Each number is 128 + 24 x the weight over its row's rms, rounded and kept within 0 to 255. Layers, rows and columns count from 0. Numbers have three digits each. The size before them is the row's rms in percent of the matrix's.

# layer 5 attention key, 512x512, rms 0.0294, rows 153-255, columns 256-319
103:095133138108103135114184122148107163125128125114144154132107118122102118104150087099117132161124144125128119120185123108183142152114132129081062127180119096109128061127133146117101123120164137
097:128132143137089122130130068129138128131140151137165127114146135097163122117110101150126106121095085141130095128111127129105103130134121061097145115117126126123150190114134109168154122166135147
103:117112140114134163115166156122162142100101106100108118113114143154107138143142145109112145130140141111156150125106128089174149186145066042142125129157123136128141122116125127116142105136128146
092:131170121110137141117124083122140162113119112111113124104109145107110122119109136113140143155086075112131112142101118159125126138159137073124140124136136132171156086100141135109188118074164177
095:113170091168100134126158123116144090126107114147126117098135118102144139113100153141115127065126091141104101123103131097139103156120112074096097083135118148131146136097139144136099119173099123
091:143163120158150147143164119170125129144084107111111146169101103129157158112137099107131127154130146110174128115121100124143155128115123086143081117142147147159131057145156099119130125056167154
089:119144213124136164090144134127108143113150116115122168139153133150085135147118120084144110109087117136117135131116108161145131087100120104132142147146140124106163117093131150119152123136177165
094:137148147146133143148104143127123142090136102140146153131154112110076094114130144143129140190147152188146140134134169132144109121124115134101139164086129091138125086156145131133159132120124117
097:157144117143204135146148102143146143105094120116143108152116132071146130122121123081125144134124150097120142144113091106169087133143119037120141146153123090176134108158150130126140128076127171
088:130170119148115157103093138127138114153120124138116138112124129107124125142101129179128135151163103108131098154098169149090135111105131096144140089130122163143128102118099123114141123111134145
101:110143164141129110124152164129113153135138096088116124099107098173175152170138138143125107060121097152144126125132135164119143115101139176151092146126138173141119123050123158130137125123153113
104:131131152143134164124128153071158119195117140125139094106108151168137122140128104165114134124155154107142162151110128096181093111078113106072081129145145130137145112084118166143132098103164121
092:167128065117170106119131127141128115143129123116121112177137133126173110137151130119138118191127165164128157130115141088114148129108117177134175145119133095150143147131117120128129145128135094
089:137146108135094117138102147124126111143132139141125106079124105103149135107136145167122122140131098108095103134124139114116109125140131136093110133139122150128141106052090152144141127173125101
101:135121127116158122111145108125148144199180105102099154114125114131105138084116091084125103155136115122109141101091155097145125152143113158105132129121137086115138166200136145145121114115146114
094:121109136126111158121119152121118135149044152140117129118131104136087158102110126136131166197135087118114153136154117167144144119129160121087118141137128131142093163171147117132164127137106180
101:157089152146083094137144135128152107099118147152142110112121163103155130157133121152136107131148117127144090136127118139079141137131145160123102132172150139142147117107126095155127118163082160
100:146124143120126146124157142112155108175098123094144141168148171146108134118142142101127102096093113105149098100110126181106128131122095137119167129148122126131121131114147161102165139120130125
092:167101128109119122133135155115139129122077127101125110088132162095152121141122112102129130119124144111132148119112113101131113156158085060115081107143138123125153072121156122114141118127146180
092:115155147107165152136125155123138167129122105121148166188141120121089143114159144088148102166096224140159163065178123155107134167120136129113122156101125086109145114149156123128148153111137103
076:130120101121139120116176133121127127112137124142127087189100140128135160162159110087137125159115167121136161111172107084137145156140137108125115169127135121114137129143146101129130103077149123
089:135139095135141141111102178121105115109137118131142125180112166149115126108122108134129147174150216118103133096122156169103169130120132136122111080134136095109099117161105118111128131114090111
089:103129130130158128113099117156090152101148141125135111089124096095124141083140161093126139073125131097130102140150130077143131103099167144167154125133116152136135075134109129121110145188102123
080:101098141129139152115095176152170094131098122135115132107137142127123121119104128164122149113177141059134126176124118135122135096111125088157100141128134168103138128094126093135142105143103133
107:126129130094198161150172137138164144132151122118126195150087086091058150085116134115150099157050206126114134123125117133140132135114139080119120144106120118102098170123135112132129130133141134
095:108138114123079134151124081135171140087130111115121149096166103122147118126104116137133130119157149144131103138139131146122129122110124069127181077123128116103085189133137137139136135155141139
098:170167112110156152150154128118131127095110138125131061145149128087111137138120086154142106121092150111133118121146114112097105145132107058091091135131132133151082109149155129135159127096151134
102:130142107138099104124112130112142135158103106140116123154116161162155128143134124101122124125135162095161152097117165118138139125113106136154125145158121125110155108123143142135165128169124120
106:145132113104162150128154104117123117111146157138109122175128132102115145105141128135159130111083113163119127148123111132143148102098096101181102105155130139098043145149163150132149135118164110
101:151150168129169104146126156149056124107146141123138133131121132113103122126151115120132141099121161140156126129150124108138140131114141128130098141159133110145110076143152119122114140117139106
095:137129153145148116110137138092135122183132115145097125148114150130134112180135108151139162157168182133115153150094086134136143105105144133061086163127125077096148122100107134139156110161135072
093:123126120094124125115125115122154088100107123113053111100106115108134131182132114109125127109142063086115130122134110137100159125081176139149103152142134161131117133107105134138096114120160147
107:074128103140155114093158135121123148098132141123107125135134117123102141132144131094118134130170130122105154119176150135186119098158162102120128129155129146107110077171154120112115104096087134
100:134143144139083113125122140149136123128149145121158152113137117101133128131124097127131112113107148118146114157137135118179149115162133120083130117139134103085163133157152129114139130164147155
097:107124156144139109127128120108146122145128126103137133102140099130112123085122173180103108081141118120095141132121142163128112130139136114124179120097116127176142132107151126140121135145115155
101:145099103108111107132112136134170141170126130156101136152112128132107132104092127098118167165187089074112152116115121144119142135124136143121171125170152088124131133128151091133101108096123110
099:143105116157126125118122129103130128132074076126104152116084157134112145085120139048138141116153158095129113120104120152114131123109133131099099132159113109151171061162132120126103120118099128
103:128139120114168110136100172123103129141169141169164125161104120142122139143121146133127115165123152136124102130066095135172130115136112183156098157109107108099154127185108132116144122104138136
106:188094186140099141114166097163134116189109116143112150112127117179124140092113126132131152058133205116128137106118125114121088104110127185154130118157126108093114080140134143115111130152164106
087:139147141091101101134089136170132103151097105129136106119149159100145132144142123165133110112167096098127105108120116133101127138132144170166111134163124173150126135111112108112130132145111099
088:146093123096122116149107137132096130105100101115114147116125127139133145096135127182115106131131073127137138118128134133120055137141155116136161149116105156157124172109161129144139119127162155
101:128097161096156135141132082139087098102122127158134119103117113133123134125113123107141113122127186128153122137109104131163118131180078095121058104139120156138153155169149114124105116082134133
094:147128183151136107112143145094116130148115118158122129148113153153128125147130150147136111136153144153112122141108158102118090090124133182099102134123145110148137096146150133136178123122108162
108:141122105113131120147113149123113118122167116151098067111107136128134119087141131150141125142173101108084105142104125104119125147102155144114064130161120154135116094161151111131108116101131120
089:120174111112130160118134118119143085109081099112121156120156129115115137125102107112128138127161071124094103119115135207077100110153103060155149130141117176125126124109107144115109120098122143
112:114122161118102151102115119150154127151134116140078125114119089106044149108094110057148139138121183130157145116110113145120125119110110082156090137144127115119136061142105147096111124100179086
106:161163115100112162148132104152137133140130131124105085144115122112119147118133151127135141157130108116114102112103117126136133080066139149137091121168132121142134121148156093088158137122125061
081:136105131155134148142182145080148135131166170121119137164127118153134125104120166112111139146146175129090147122133125140113132126126092109076094105139147136090137151093138128132141118116130177
111:173098093128047115131137102087170090123155109159109129121112141099134136128133110071132117111149115121111129126089089154125119083075099115083117135143133120121124072119178129137137123144110141
087:151118117131141158189119095148113117114089148112118087106152107110153115136113102152120138152136120128116128151127108113108115114172116059125138156112134113122105192186160113154142121066133155
088:108128185136095135108090145157125100185128111134147129124124162085092142122117109143131129180133126118113120138142112125146095136113142122092095148136123137097109132091104130120149120179130076
096:149113142156134095133161089136105129157168115126151090114131110133112129155113109125137122089097113132130149154133107108154143067121121160119130125146139126113119177132161140142121145118150164
102:163119146104109151158162142111089120123116126154130170129111151142119134137149142135139137098131163123128096129117138134092129142113119200123127136135139109160161113158105106136120143136100142
097:129154128117151129135126167134129142188127092119135151150107127118136143099125133133143121122146176112120150128107157097157073131120096075108077131145119090137120100143165161133124111135126095
097:121110116120125112162127095098123135202121150142180157110140078133135108097136102116129131136136143139142148095162108076176123151131144131109088142118127143099109186122118117136122134135166127
097:129099150135143113167146124097100153121123103104158131142169112097112123152089087142144129161102168137096121128146105185150124110137094152128154116156127060127105149114129143145149152130116131
093:139111110112130174129123112117130122144133134139112107161118133176127142136128130136135151151120074127119123123097101173109157101117139145127091134146128144118125117134082117091154112078124126
098:136111161157166097119130133113101130091123132128115088110145111152153132133134152092139110158129129190103123127116113137174095161150178147171100152133121157116190086134139102111111127087147147
109:136126092139105124129079127138164131105145155126144125112119143194096075091132183168120121135139089103104125126120105142129142081127163103111132120113148163107157159062130141131129140173153112
103:120075117105162120142125112110116145070160126124142147114155135134102126095127107125135100161138148145129158107131112097124102127143121113082159117138133112152130224151154128141166136143155149
102:108112128149160143122173128119165102124108140117121154154091126136144119080118152107132149095109150100150126123118115126077124141123138028137120098119138130142151099151135106106105119090115130
098:160180100124126157121120133158115117083134139130122146146103143104119140152139152106137130144122157183136117151128137150146199134105114124113161112106116105102141095143134099119124141109110140
091:117140115117154133131174106153127139122160088085080117152096143168070121128151142121133087172141157148123129100148119067145115189143165163117118134126133114137150081125162126141132122108155128
088:133153125110159134120091104133108121109132129126117115143153144145102142135163090145128140209137164163128153099158105126132170137107095136112101149163120165110120133108127138150134113152150071
102:128098078138107148131145125123116120115157172161145131147130098157148104103110101114110145131105133134149108133117092129113175236148145111087124072133140110166158157148084148152141145105127146
102:141144110107108106137112089114099128071111122133095082112142140119150136142133098173128145122129071154143105155111100117169141134104122195142109128115130121121112159153121144140120139155137140
088:124107140169137106112123146145075101112141151101144140145167147166164110122146134160136125159122099119146109140125140153130144101154134176096117097120134150140111129091136135114112118119134096
081:112099099147133114123143132116116147172164155136147121182147121151132152112141144115147119162122170151115163098121127131130164167129091162112148114112125093091130199125116139132124148144135082
094:102102153150074148143098100141126089149105158112161173096129136132148123137114102141132102132150072094168105102117096163132140080117088132100098103136154144146115175131124133120109119125127195
106:137105125151094090121084085141112092099115165138130103131106104089122143132124117102127149117140137109163146153136112090088149143113165128042114125151143150131160105088134150128094126119157133
088:109144147166115134138148116117100127114123151100077147100131139176141118140115137103129117089099106148127080163093158137123152117108154166105119087133122133127138095081132093144126132121165133
094:132111153101112134128160057122122178124140141134138133128124117098133150114129103104148127117132099158151140111118082114148112121142112122108137094133131137131123176158160140145116106097180161
088:148138152111142123133108090130085140117095128075117151109159122160108101117133118123121087177088145178160106120185113120137139136103176212094119157114137115104119118131129124116117138147169086
100:083093108121121131143137110139179147051090157134123145122163145148147136112147139120138126120112133123127129108139120161078137118121116093097122124154141141127127157150149145148148113155118136
099:124139158100172123165120114145087135106146118149145150131153125066159144092154145091123161073126129146166136131138125110129156153160108133159140143137110118119092159167147154135119136127096137
070:131119117140169154119169102073133131074151128150119115171112098154132159139125127101125114160121155145111149136133149088115124147112098118119120112110130121138117118183114139123112117068154102
097:132129117124157125134154134111104109123156104125116093140119110145120147091127144107132133124110199129131172131148128072104125159151104133121102133105122142131119118086106118138121129121178076
109:112147113107110182097113106145137115143071147104107185122132114102123132177104105155123146156144111133106112147110142167094123123125138080109129114145137081134127175103109134125121117166108101
097:144133085101142120130064095188095111157109104084116096113126113128144133125127093195126158157120080139109115137132126133073136118105172143148128159146130151138089146096117126134095147131121108
093:122133146113110106114135126142144099087166094132149180108137166126108111095126124104141141149142107125128162129136133082143141134142171067186119131147133164116118138087125119138134133135122168
100:142165147145145116125164100122156165102148113131113104137097121146119147102126123078144114137159166142152135102154141137188076137070106143080130108122125117089082070166147126152110135138154107
105:150115118054134132090153110139121132111123128103112128132105122145132114128114154102124150116121055151102130129114136156160121112170139146174205096127135146123106131083102150131130121112138157
096:130136120145088155127134136127098136106134154106094053122113161151145128116146141184136138146126089152098087157117119168159137152102090163098107147120139139139102143119107097130184124122119122
092:149181094104099103151136087138127105101129102144132108153154099114104114147130119130128152125126076156141104128141120126148155074099137168150163129125133127141108137171172113117118142084156103
090:129158147101132120092166158156125071109167123131101136136118153155065147120146150156134131108072165130127143130161143118138111154121119098081113124144134131134115087114155138100097135147127117
101:104159101143140125110147130141139116151148127114083096157114141132135127155129140134112160155164040110108092148122137143156142109100159180146172137150096162119111108109107127117149112132108092
086:110135107154115129144110128103137132120117144137134114110164077136126125103137172167121110068094095141153145136156134163131145125138156106117148144107124132123135135092139161126148143169161152
089:113149167126145127107135135110070137139140118119121108146128134147089159149152138107134118170104125129128144129160137138112154129153150217171118153132124121104129114105106106107111131132129121
105:130110110079132087141116115106109135128161122164141126145146086144132124117119125153128104113165154138132132124117139034159110149164151092138088115133115127128159114138143126152104119114176105
099:149130107109174150158119155110086111156184152124144106155122122109100108103114123120130128148144151179111118137111146149130149205124141137070116082087122087130078152115131130151109139093156118
100:138119124143070141131187089139168125150105129121117136103131108135103122106119109134125141102096096121123111122105112110098130134097143115093097114132139135109126125116122141128174125173155124
090:125102095091173133109086131174124080128093148141085158131126096115156112137122129124120143166140067078119129159144127145107143091152181103120169151152119162142159091136107112125111143091159133
095:130116135158098152142099092143130137100160125136067125114112152159098128110094125118118142109175120103108119165086135121111118082125113158120128125106135136139118138175122126128119108082136125
096:118116096100076088129140127087162122136132149161126112101122116119158139132145139113135115141156102123135104110150120096164116150139137139125099152136125156139151157127114145151109116190104118
088:147115101147133117114165131124142124132142159131117046189129142159163148121147122118132142160124137142106123097122116132092128127130081178074175108134119153146127180106153121125153116088109082
114:132110130103100118142102132125135146158174138141147128093136111172105108145138101122148077164106152134170132129132134082145148175129120088119133131128133135128131103117136127149117129153168143
105:110121156136091151128151128129166105162118127148140194142161096131173106121119148108100152037151119164171160138149150133105114127104113135175199122091140152113133124096093149098117133129120151
101:145127117114179143108137130118105119122118139119068159135131101173067131114088177112131102111117131138101113176147120134157130070124127117142128102150136108088142156182114121116154141121137119
102:094076157115074123142176118082137118103126142168146154108112117135122110126111149130131108093180145147124125161150130078134064146167141073141107135110124115130152159178170124105089121136047146
102:123147127104139118126158134129134129107139116149166107119106117100128144124126114116135090102111168092118168161139119091153074122110064008107100125125124093117145147138175135147109132127121103
102:112139167145114123129133133112153148177156081114136198134145138120103149109111130130132143098105108156143121115124142156127141142134077103125144101138122127152100119096110155141159127138126156
102:182119119115151120124128117094122117177148138141094069116096127126107122104168128142124136155118133117093141131145161141131132130078111163128139129151142121131089100146132120141138126186119060
104:154104093136189106111084123121114104120109102183144102146138117093146146133114122151122129140117139136131166162138126132148146103152128077115132113109131083139121175136154093136101142123112163
# layer 5 attention query, 512x512, rms 0.0298, rows 154-255, columns 256-319
097:122115143137134137107142081111131157156147117148169119154102142135099164098124113092132107144124120170073104086160099120175125144101106099136152131132147118127149195136097131179131136171161149
106:117158117153122161091143144151184083121135146153120135154170133161101105150151111109165185110127090061148138108125157118126126119174118124135126091179132114135147131121170147149155131121095120
100:105131138144135138112116144147134158114152125102098144129125098088101113112102094126132132127118119163144132158144109128124141140166153122106126133131115121140155134124153125093149137119152139
099:135117080134098126115155143093121108173148113107116121085161155137117101121132119096124149158115127162077157143180163126120112150080106105101154112122182116132172100137062121101130104173113093
090:145126130181105112115147163127119122141141138110129115124134152147110120112115129165116157139130095094151117192122123116137149133121115145144125159116094137113163082110166091159078120112144144
089:080082162106178125130116136085147146140123161158110109157114124153072127103116158101139132109105138126147158151129130100124111121168082134137115099115099130160151148119143145115112136113159146
100:107136142141148165133070135106119136120147133126134131106175105092141127143114103148146127121120143185151148163170094159163108106100098100134122129124128117128115116147118129145138139131116122
096:083149143146143104126142102139123144121107103147156091138134104099150118125109128090121108097102152127131159140102124108169131137126083090111171137130113103109138086109188125138145154115124110
092:101152103128140121133134135154108141139167139114161138097168114128104139104123139127136145156172123118148144129093104150110138136112140091165122150123113147107152129125140089143153115137143124
099:120138128116134115095147160098102154118139102133113165122098126133133131155135115145139117114137116113141123113128155162129125124127126156117121121119128139139096134061155151111107114147110103
107:117157092098162114099172155131143109172101146131105098151086134170131127144130123163188158119127116116120152104097123107124117126136139108082076104126141140139186086096121150110156147109154103
092:126186139151128137127151112167151123121106098161115104149155116119169153128171107140127105128118152114127145126127120093115102137096124126125164143107119155129149118159093105085145119121122126
091:103104089125110120124111146136106120153173135103105139090123130127145132145163124150136156185136137128118130121126144137162122155135108110119121180156160137105133123112109127093181113163102123
104:115108142144167169146109090131132129146165106112054144117115132112119116086127084119141137122149101135120133175122197147113113125096122109112158109110146116118125157209109103172127133105125136
094:096115148097141133144061145119150150123069168150126133129089138092107111117111118141125101135139104108135146135110091171131143124136159139076172151136114129139150133127165113139107122109111129
107:132097147160114139132166103141128123121124154144127142136110126090101129175147106118128123168116112103136104119151106135123128166123168174154128160133108145108127118128124131151111135157122148
100:125146189133118130172123123140158145146118154088143145129158139125167120106112119131098124126105109102135120143112117137119097122140087134102140136151106104134142133104158146080142110107132113
093:144085102157121162115123144121102106106123139096120134127125153101117139146117130104169188143085152119119154069105150133123143172110162099123105114183147123167183099130135102098122131124157144
100:098148177119111109131090160134161145107101091101136107168124103126098122105149144165130097104092149117155146111133096109117137123183149116091096138132145098117115121103146138132111101121140132
076:114090092127103141138155144101150099090107133156090064125125137075139115149121134121160139121120107127123126144155097082134139128139165128145076157152130178118137104137151100099106169096144117
098:107115159149137138132121161159122108117107123097143116138105106125126132144145115148135143134128186103125134148179092149078173151133179146148099130163159139148120138137096093116138139084130124
092:131123128101163084124091148141131185133170133154152123147095082113089152089139170075133092114154138138137150129160154065146143120185132124157124113144115121154149072158104146133108132160134164
082:104111124092161173112133169139164148125121121153113119161098131161098153151129140155138146118152164101134132127147137103105166130204144122120069128153121137092146121103123134122126110134084140
114:119117116115156123145096143124164151130164106128127140128115105129086100147100143110148138107096185118094125182126114151090168117119179130133144148124138085096069153099126118155087137125145156
097:092169127155105098100145110148192158126131171147132106118138097095140128131098109120125128108134133140101134102113132152147095110137108101133142101129130126099127162172090159171112139164117144
102:144138113102135119138148141104092144131166095096132095112163137098089133122078112146162108104099148137093106134122099126107158117088118085097121156108133144154093110124155124123129146126127107
104:123171163154099119133146128111148134145110107165152121147091146169133134133164140110106112140121122084150120100164116090119085097163134177128116132131142133145162123118138119136210117153170110
111:148138100127113109147152106172168148107138168144152131100119097108116138138119136123113157145117141142139097147116096163136142098132140152138188116166153152128105106162110125110133129153159139
105:145130180134157157140101112146104118110169086102151162118124121124087126130153091135097114107122141142114089121117133127106120162088108145125085112136094153124108109123155156161090105103161121
097:137129127131135125140126140083143119139117114141122126126100139141123114139132130137125121154145147132129115170093112126150113122134168124065090160109091099092135123087131109145172119137139078
097:146129051121127107130165099120097138129109140127058118111094105107141137134094129084168159127164146131130090100112135126116169138094158136152107150158115138175101130137097098114110155150115118
115:091127101107141112108139160123125117120121160143134121116132113123127101103142194141154157141134114156088115134148109134148132121153161127129099153144131153162115092138134116115091147080114129
099:127139143124161106097095094113167106121133136162131164112168158099125126080133120131136090137165106123089120138134125143080141079138140140135148140119132137101125114149129160104129120106121154
101:123099167125160123127169120105142110148138126131155141134104141176156130110095113142124124095123124147160123126099129125114125106153140104086150067081144104167118147092154134107143134153118123
105:111102082078132161134132135135102125113127126122109132153093140103111141131121142117114123112171102089055135138120179132150150119113112086127124106123122141074098147146101138131122147110124162
101:089101141108110135116127167144144117140097098133118151130097132137136125129127120089141093142121114121112135148128163137107159094158111140100149157148174115120143088166096118141102130133090146
104:130137153139132127113091130134115091104172125171132115124064137129125100144137142118129119123139135142122121140109109098120138082122106160126129154132170111103148123155093134123165133083136144
105:169113157148107167141163117098126141165099135140114133159121121137127150080128133109118114079118186115141144129123173166141088102082118163127148078122127104118094122146177144113106118133142125
091:168131140117095143157118126165112115138145127094124104110160165138164156099138103145122105126158140061153123125107133126124150125083109113123073143131123127104082135099137141098159121152116117
094:105115158131073130122125086130076131122113105085159132110144089126126117126125144172129093123120103105134075140140144154153100120132131093110151151139181129138109156105182128096101114146106149
103:159115122133126161154161141140139086119167124135164134092135081128113111157093092124128166148140107114123143113113114106137136132108092130138128115129170125178111137163120165113110125127164115
094:121123114150139131120133156135144114130072129149110159194119131122129130177168153106128105102101155153100140106113129133110115185119134144123145131128153135146157122137125095109139144105132149
112:145136120126136120148132168138121105094180153129103119097080196121131127136134096145161127172165117132090117166140138166128130146055137124082085138150173127125148115171086081159086107128121138
097:110146085106129132154089129130138111137121129103129109091196127122196119113116128124137100135156134133096178142135082170057104094098119087136145139147142159117110107150104103073100102108124124
112:125139096133121168132103156150134146125128138133082144081128108115101156145129093139117159091090123121104166148108128150085093145143139109185089141138096106136115109094137146091126085086162127
107:118140139143105115133167129145122097123142131116102075079094105162109145157136113108099124119130120142090113124117095122124139111086099152098101134142113148123129144153153120127140111131122066
085:120095085138147140180138158097133096136137181136123132134151152142147107127107143149121138155137148091136181164098126117093168159133140132117164049142142111100143153095172108113130138123157118
113:155133105147092128105180127152139101135150111126117123133114137112117142139133102074144135118118112144114113131127120125126115113109170145084116121131129159148144106141152143149098135130107128
088:141137109114137163189093110136139136142102187134131134130169146083138109109085122166169155116142122153127087097095142167132105092103100058131121146124151146148099144147153095147136140092087147
088:088095119118156118124105133089141160170144093116114120130100131101128158078125068142155112120148146097106088144110126153181145147125091107138084150197162171103115163103092143109167117117188131
102:164117113123165130164146118108118133107159147149134094091129128116140158123100122102081158133119110131135115152121138120106158125121164138151139120107092118150124135145149143134084123105127125
104:167130132080126148159154112115066130150095138141130174123127107184104134139104138096156124127166119108169104122134120099097125142094124155104142115108132083166124128175103110116086113131070112
096:121178119112119141097171126076105128156107098132134122079091118167138150100123105136159132098115138108126115138149158122161111161106123116113063139133159137114123111136103081118127118116151118
103:126136102155089079130120073085110112166112183143130131103133097110118121109111107169120130154162100109145067127127178115211110146123154137128126140107111123105142136148137148160136119137156125
098:102143155106145145140092088122115141105136120133173134121138082107127115150127081149108119142087158134115130172116112176180104136129143130141164128114102117123123135098174143100150129118125139
089:104132101060093150154094136110137113114113138155144120131142123154127126115112148152103124169138046145117100157085110124135135090164126148096127143153109125141133145117141136122126114121117094
098:095080152218140078135164131102137108127153169151125130141134140103140126141126139132119130183149121163146149146120131094173095145115107124174123120143129123096163123155105077127069143157123114
111:124137089157136124110099151121139112087159166123117108135113143116110131133131149121106109137133127133106111152150120116087147136148166108120106135112123145097151151086100136138137142157157086
107:121107112130137116103147088110128129113144119140138130159120106111074143152128119095151124112085103149124074104128138101157117091165134090081133137108137110149131208147172123162180144153108132
102:146115104162110162112157118124152110124139186152165129128101123149137115113120161104096178128111117152100158139142121115109121137168148137132100135111071120126164119145120131141076097104129160
101:130143153068108144136061142168144128127123110113125125142148121132144127091141118117104112093123154146109146149100109143103161124131103138095163121127110136140113105109116114104111114098129135
094:162160086152112081111138133135140143149108117106082111173124162137131113152135098142157112124125139123140146134165145117105129155118139134108111152141184102165092104098133090112119163144123145
093:146130127119140150108106116117148117136172136136084096141165137128122139145139078146149170159123138089137104091114097118138129122140119144099087142149157101170117146118117157179157112164156080
107:142119136117150158144085128143104153107155155152121134114104103138104139133088113148087147153130127134146120139148108098167192154125172124116142125096147117168157138127145127120123131142130095
104:158154108132104103125107107157136144088142145150090121134149152104133141127139108132160101132108104157162093140095129122130114056109108143128134151156131141126115113193097148124131151165158123
095:114136168126113103112158124091100120093092124097157145124120134125183135107116141156115132125181143110130112126123119145115136171114141161099146122178142165137132119109106130096101117107119108
079:167077144084101116140132123095134117123142148142129124132139141160162103099168120174101137134100113106127124145094125126102106133138129135100182085100126120097090184115120117135127098102121104
097:132133111124103122106141114148084123130114164104158120115111125118126123126151095134113137121128098102152075119130113136139169125126104130132122123139133155146123137142142157143165145108152144
111:127122130149117160112101163139133158097102158107097103122131154119171147123140092157089144155127125123122150132115139151111090170117144163083099143196088167199120096127110165135116127098171165
092:106091136181152108125146141166080123125139152084111140088138113138142137120121123113120102116145148132139173130128154167131139168096135170105109149119148140142179141102104072102075116134164159
092:136075132130124133124170121147101121126111130140096110108128129100122110116103141103171140139120056138150120129132100117150127121111113117125174091130165103170126150160111108151091125128186124
091:124123162159118105113074079143145126106112161095075156134138126107085149111135102156102138108092139111136116112151109130134104081124178174135094134121127110092111118147138180157103092116181162
102:139119124103111145146104168121144126119112153124152115153162135136138141108147138115120142147089147149096117122162143137116128122150064097100153109126127106136124157151094132171121113181115123
101:139166111102109155149135143145161135117124096160148163121132100097139146080122120097120144092099106142171135126142108126185122130185103138114111113112141119145116116169101139178126120130143131
069:097165104146113156108132084142144112077133113158168093095125082128126094152139127149134140165154074152120151154079111118111077117128182144122170148114137192148157095164092119110100147080130139
108:120141086150145145170134161113125120127177099112099122121171110116138132135122128145126139143121123124126167134158182086124118120110110124157112123110159158158114106083085154073104137160159099
113:126154140111126160092144059123115094150095125110121160097148123115119157112128100143157128127123143146106132097141106149116094091110104104138120094152117131106137155138140123132131115136156089
098:137146111127115110104078092120108097119129124068082147084097156129106158142103106160061134141123104117096102085128169149117098097104147156158095131132129158113098129076097177166081132154143110
094:153094109146115138137150122121139125117107106114106150143158143084137127113169156108149124124133132065129140125162133106118134148167150135137092121149109156141131153092151115147108110152098148
106:123132109134125126159182100137145153160150118116117098142115116144137135118155122124127119099103147119122185134136120137169115136125127104111140114111108113138079095123131120147124131116161144
107:133109087079129134111150100128138141110074134112117168141143095126136094127134140082109133124154088143148136114144093130157132150161127128145217081063119130131133149095169108126119137123155117
097:120087104124148116122139108158128125159129177123084125141101165145122136130113146140158127114119119136123087129126115170154176148138122145140112156149139148155100154078141146098100151122104123
096:153140113121100146133165050129113102096104119126109126104184093108133124144124125141075152122137095133123127148171076144112128097092113162162172108132105157121113115149135200127113128083152105
092:150137091122134127114169149106128085129146119069103151123185111173122119096159115128105151108055126117134125156138078115075126146146127112105131102130113129136112115109124162091079109107129149
101:144139094108115112124149138143151120124128140118085117129104172133164118130138133112137128140177106153127144149111111151132133139107163145117150145182142125106134118128133098134187088112081157
089:125160158136153103140118172154166143127093161154154098132156108120138110134131166128084140134119119155139165110128113140109142117134134110135147142086098091143135114134152160128119148146153134
093:104109135116144123152115152151114141125118126111108122147106125163088147139146154131135105118171139106133164102132138138108109119149124195166102159150110153116112117113094155121083150106125155
107:129136159099105133110161123138101122138111095149147127124130092173115131154136152156123073110163137134151124155151106048124133144130129115122122130142173147102147102115123122104158105137144124
103:120136131109140121149133140117120130144158131094136173125138159115139091100080102148134135140126143170157123166117098149134144151088105119077165115121158100141096123100134071150119137111191151
103:159110086169122140119134097078125126159121176128099120108126148132100131124104095124134174159111119149123115153143140133133128106098149119108133118123156069125154151131127114157136117170138097
094:127131142094150141094119127130114123142089134110101132089129122157176131143117155142099125127156133114129075154131155118136166064141138098113107127145160162118101114136137097073130104114091168
097:112100105116122140172114143160103148121106109097086130145128143130130113127123143116157138112187145120118167159105169145118140161131101128110107142105123104143112162127107094143100128091113130
099:144131091082112119108129136115145165129138127169127106123150138122161100116178119112150120178177121128149123103119113128158094131116143112121152169130160144142136112177136130143132092176107151
090:121085139128096145155210117121173083130137136104116089137141174141176118157149113146102120154121126128093109143167099136138118160097127142121192138184143176128115133098148111097152146111115103
117:150171123089149095166084121159175144143174122145146161104125113115126120133138105151150105162144143117153134129141117097106163151099148092149128147112131148095128112116119117134138164163170120
109:131129101142132136105213140088160125156080131159134149162157116146149103144121160116112145090105159141144126139136130112144115128141100136161144078064092141101130140122135164105138152120154139
099:130115131143134137108104088128124132132128171123086140153135127128082131112126144120109176071085134139135140133091190121112145122135128147115104090136130089140106164123153113093125105100169140
102:135097122126111146156165115132130133116106157165176167140139114146132099132121156141150100107150135150119112154144123109080057103145138100159138087109129120135107113183171131108092150101097133
100:179142109112113120063175100127123155104153102131169077091100118130146141120135117115154112113099144104084120112139137097143108129120123088106084148140148140144127115151139143111135118116121117
102:121123126146134128136186144094102127169150083115079148093136116132142110147084120115137158122114111127155127105075160140159140144171105123111123083138115099155153138084121151121138127153118112
108:169159093119174136131116104177104138150180142099114116123113090136079153144144122107124152131142122113061111126122171141130143137108143128154129165129093126144088111121093140158107119131115130
107:138120106146134130126128106122127099139118059124160121140124103125137150146141133147100168150117139137141138145136132135165131126114136114128134122147126101158102155146088117143105146136121157
# layer 5 attention value, 512x512, rms 0.0304, rows 128-132, columns 256-319
078:101114138129129123139108151137093099105157176104127091120145159114128175153105148106119132143133123117085108114159124158136156139114135115161127152139126104128145118167203156142111130124111086
080:178175141110153097141110134135139104141132105154175098141193102135149124117147140087147089143128126147149112069106126167102165115127144121136127141138158098122097149136164126153137150141120100
081:155099077121140117086158104097112099173098078086134125126125125121133107124105109181147134121147127111160150112137116096143111130139157125099101116131154119104070112129219088065126158132173152
083:117102104118126157151118135157142128113113189167148143139147170177127087142116084110137146117133123096171172136137091140120101145113120139106124151114142090150174167115152090094131123126151087
082:120171126137151152126147151122127153143182076191121121121143126128125160157144131110157163132140066140130101102146175120115128117087126144089120096157129154143136157135140153179160174141161092
# layer 5 attention output (transposed), 512x512, rms 0.0328, rows 128-131, columns 256-319
075:130062120098114174133099127105127183129140169126118124115098090147085132168125131139172146119104126117173099156114154110135138142102172160117132121100156129088150148107114120123078108179171157
079:125120134115165108096177122134091115125138144159091136135090140140148108158109140173147142145139123128098122162141154127131112143116125155087129150106105120176124126097114119120103080125141144
081:114136166153099134102116126159150124135155130158103125147103114097164099126130155057110092159116116111135086140148110147115144114095089123135150111109095128117095128152123100104147139161116123
083:152157134112149113074106139138142138158126128084143118093125122136122135106096123112114108117094135116101117128134124142110121113142096170112122155113103173135088142174139170127145129156133143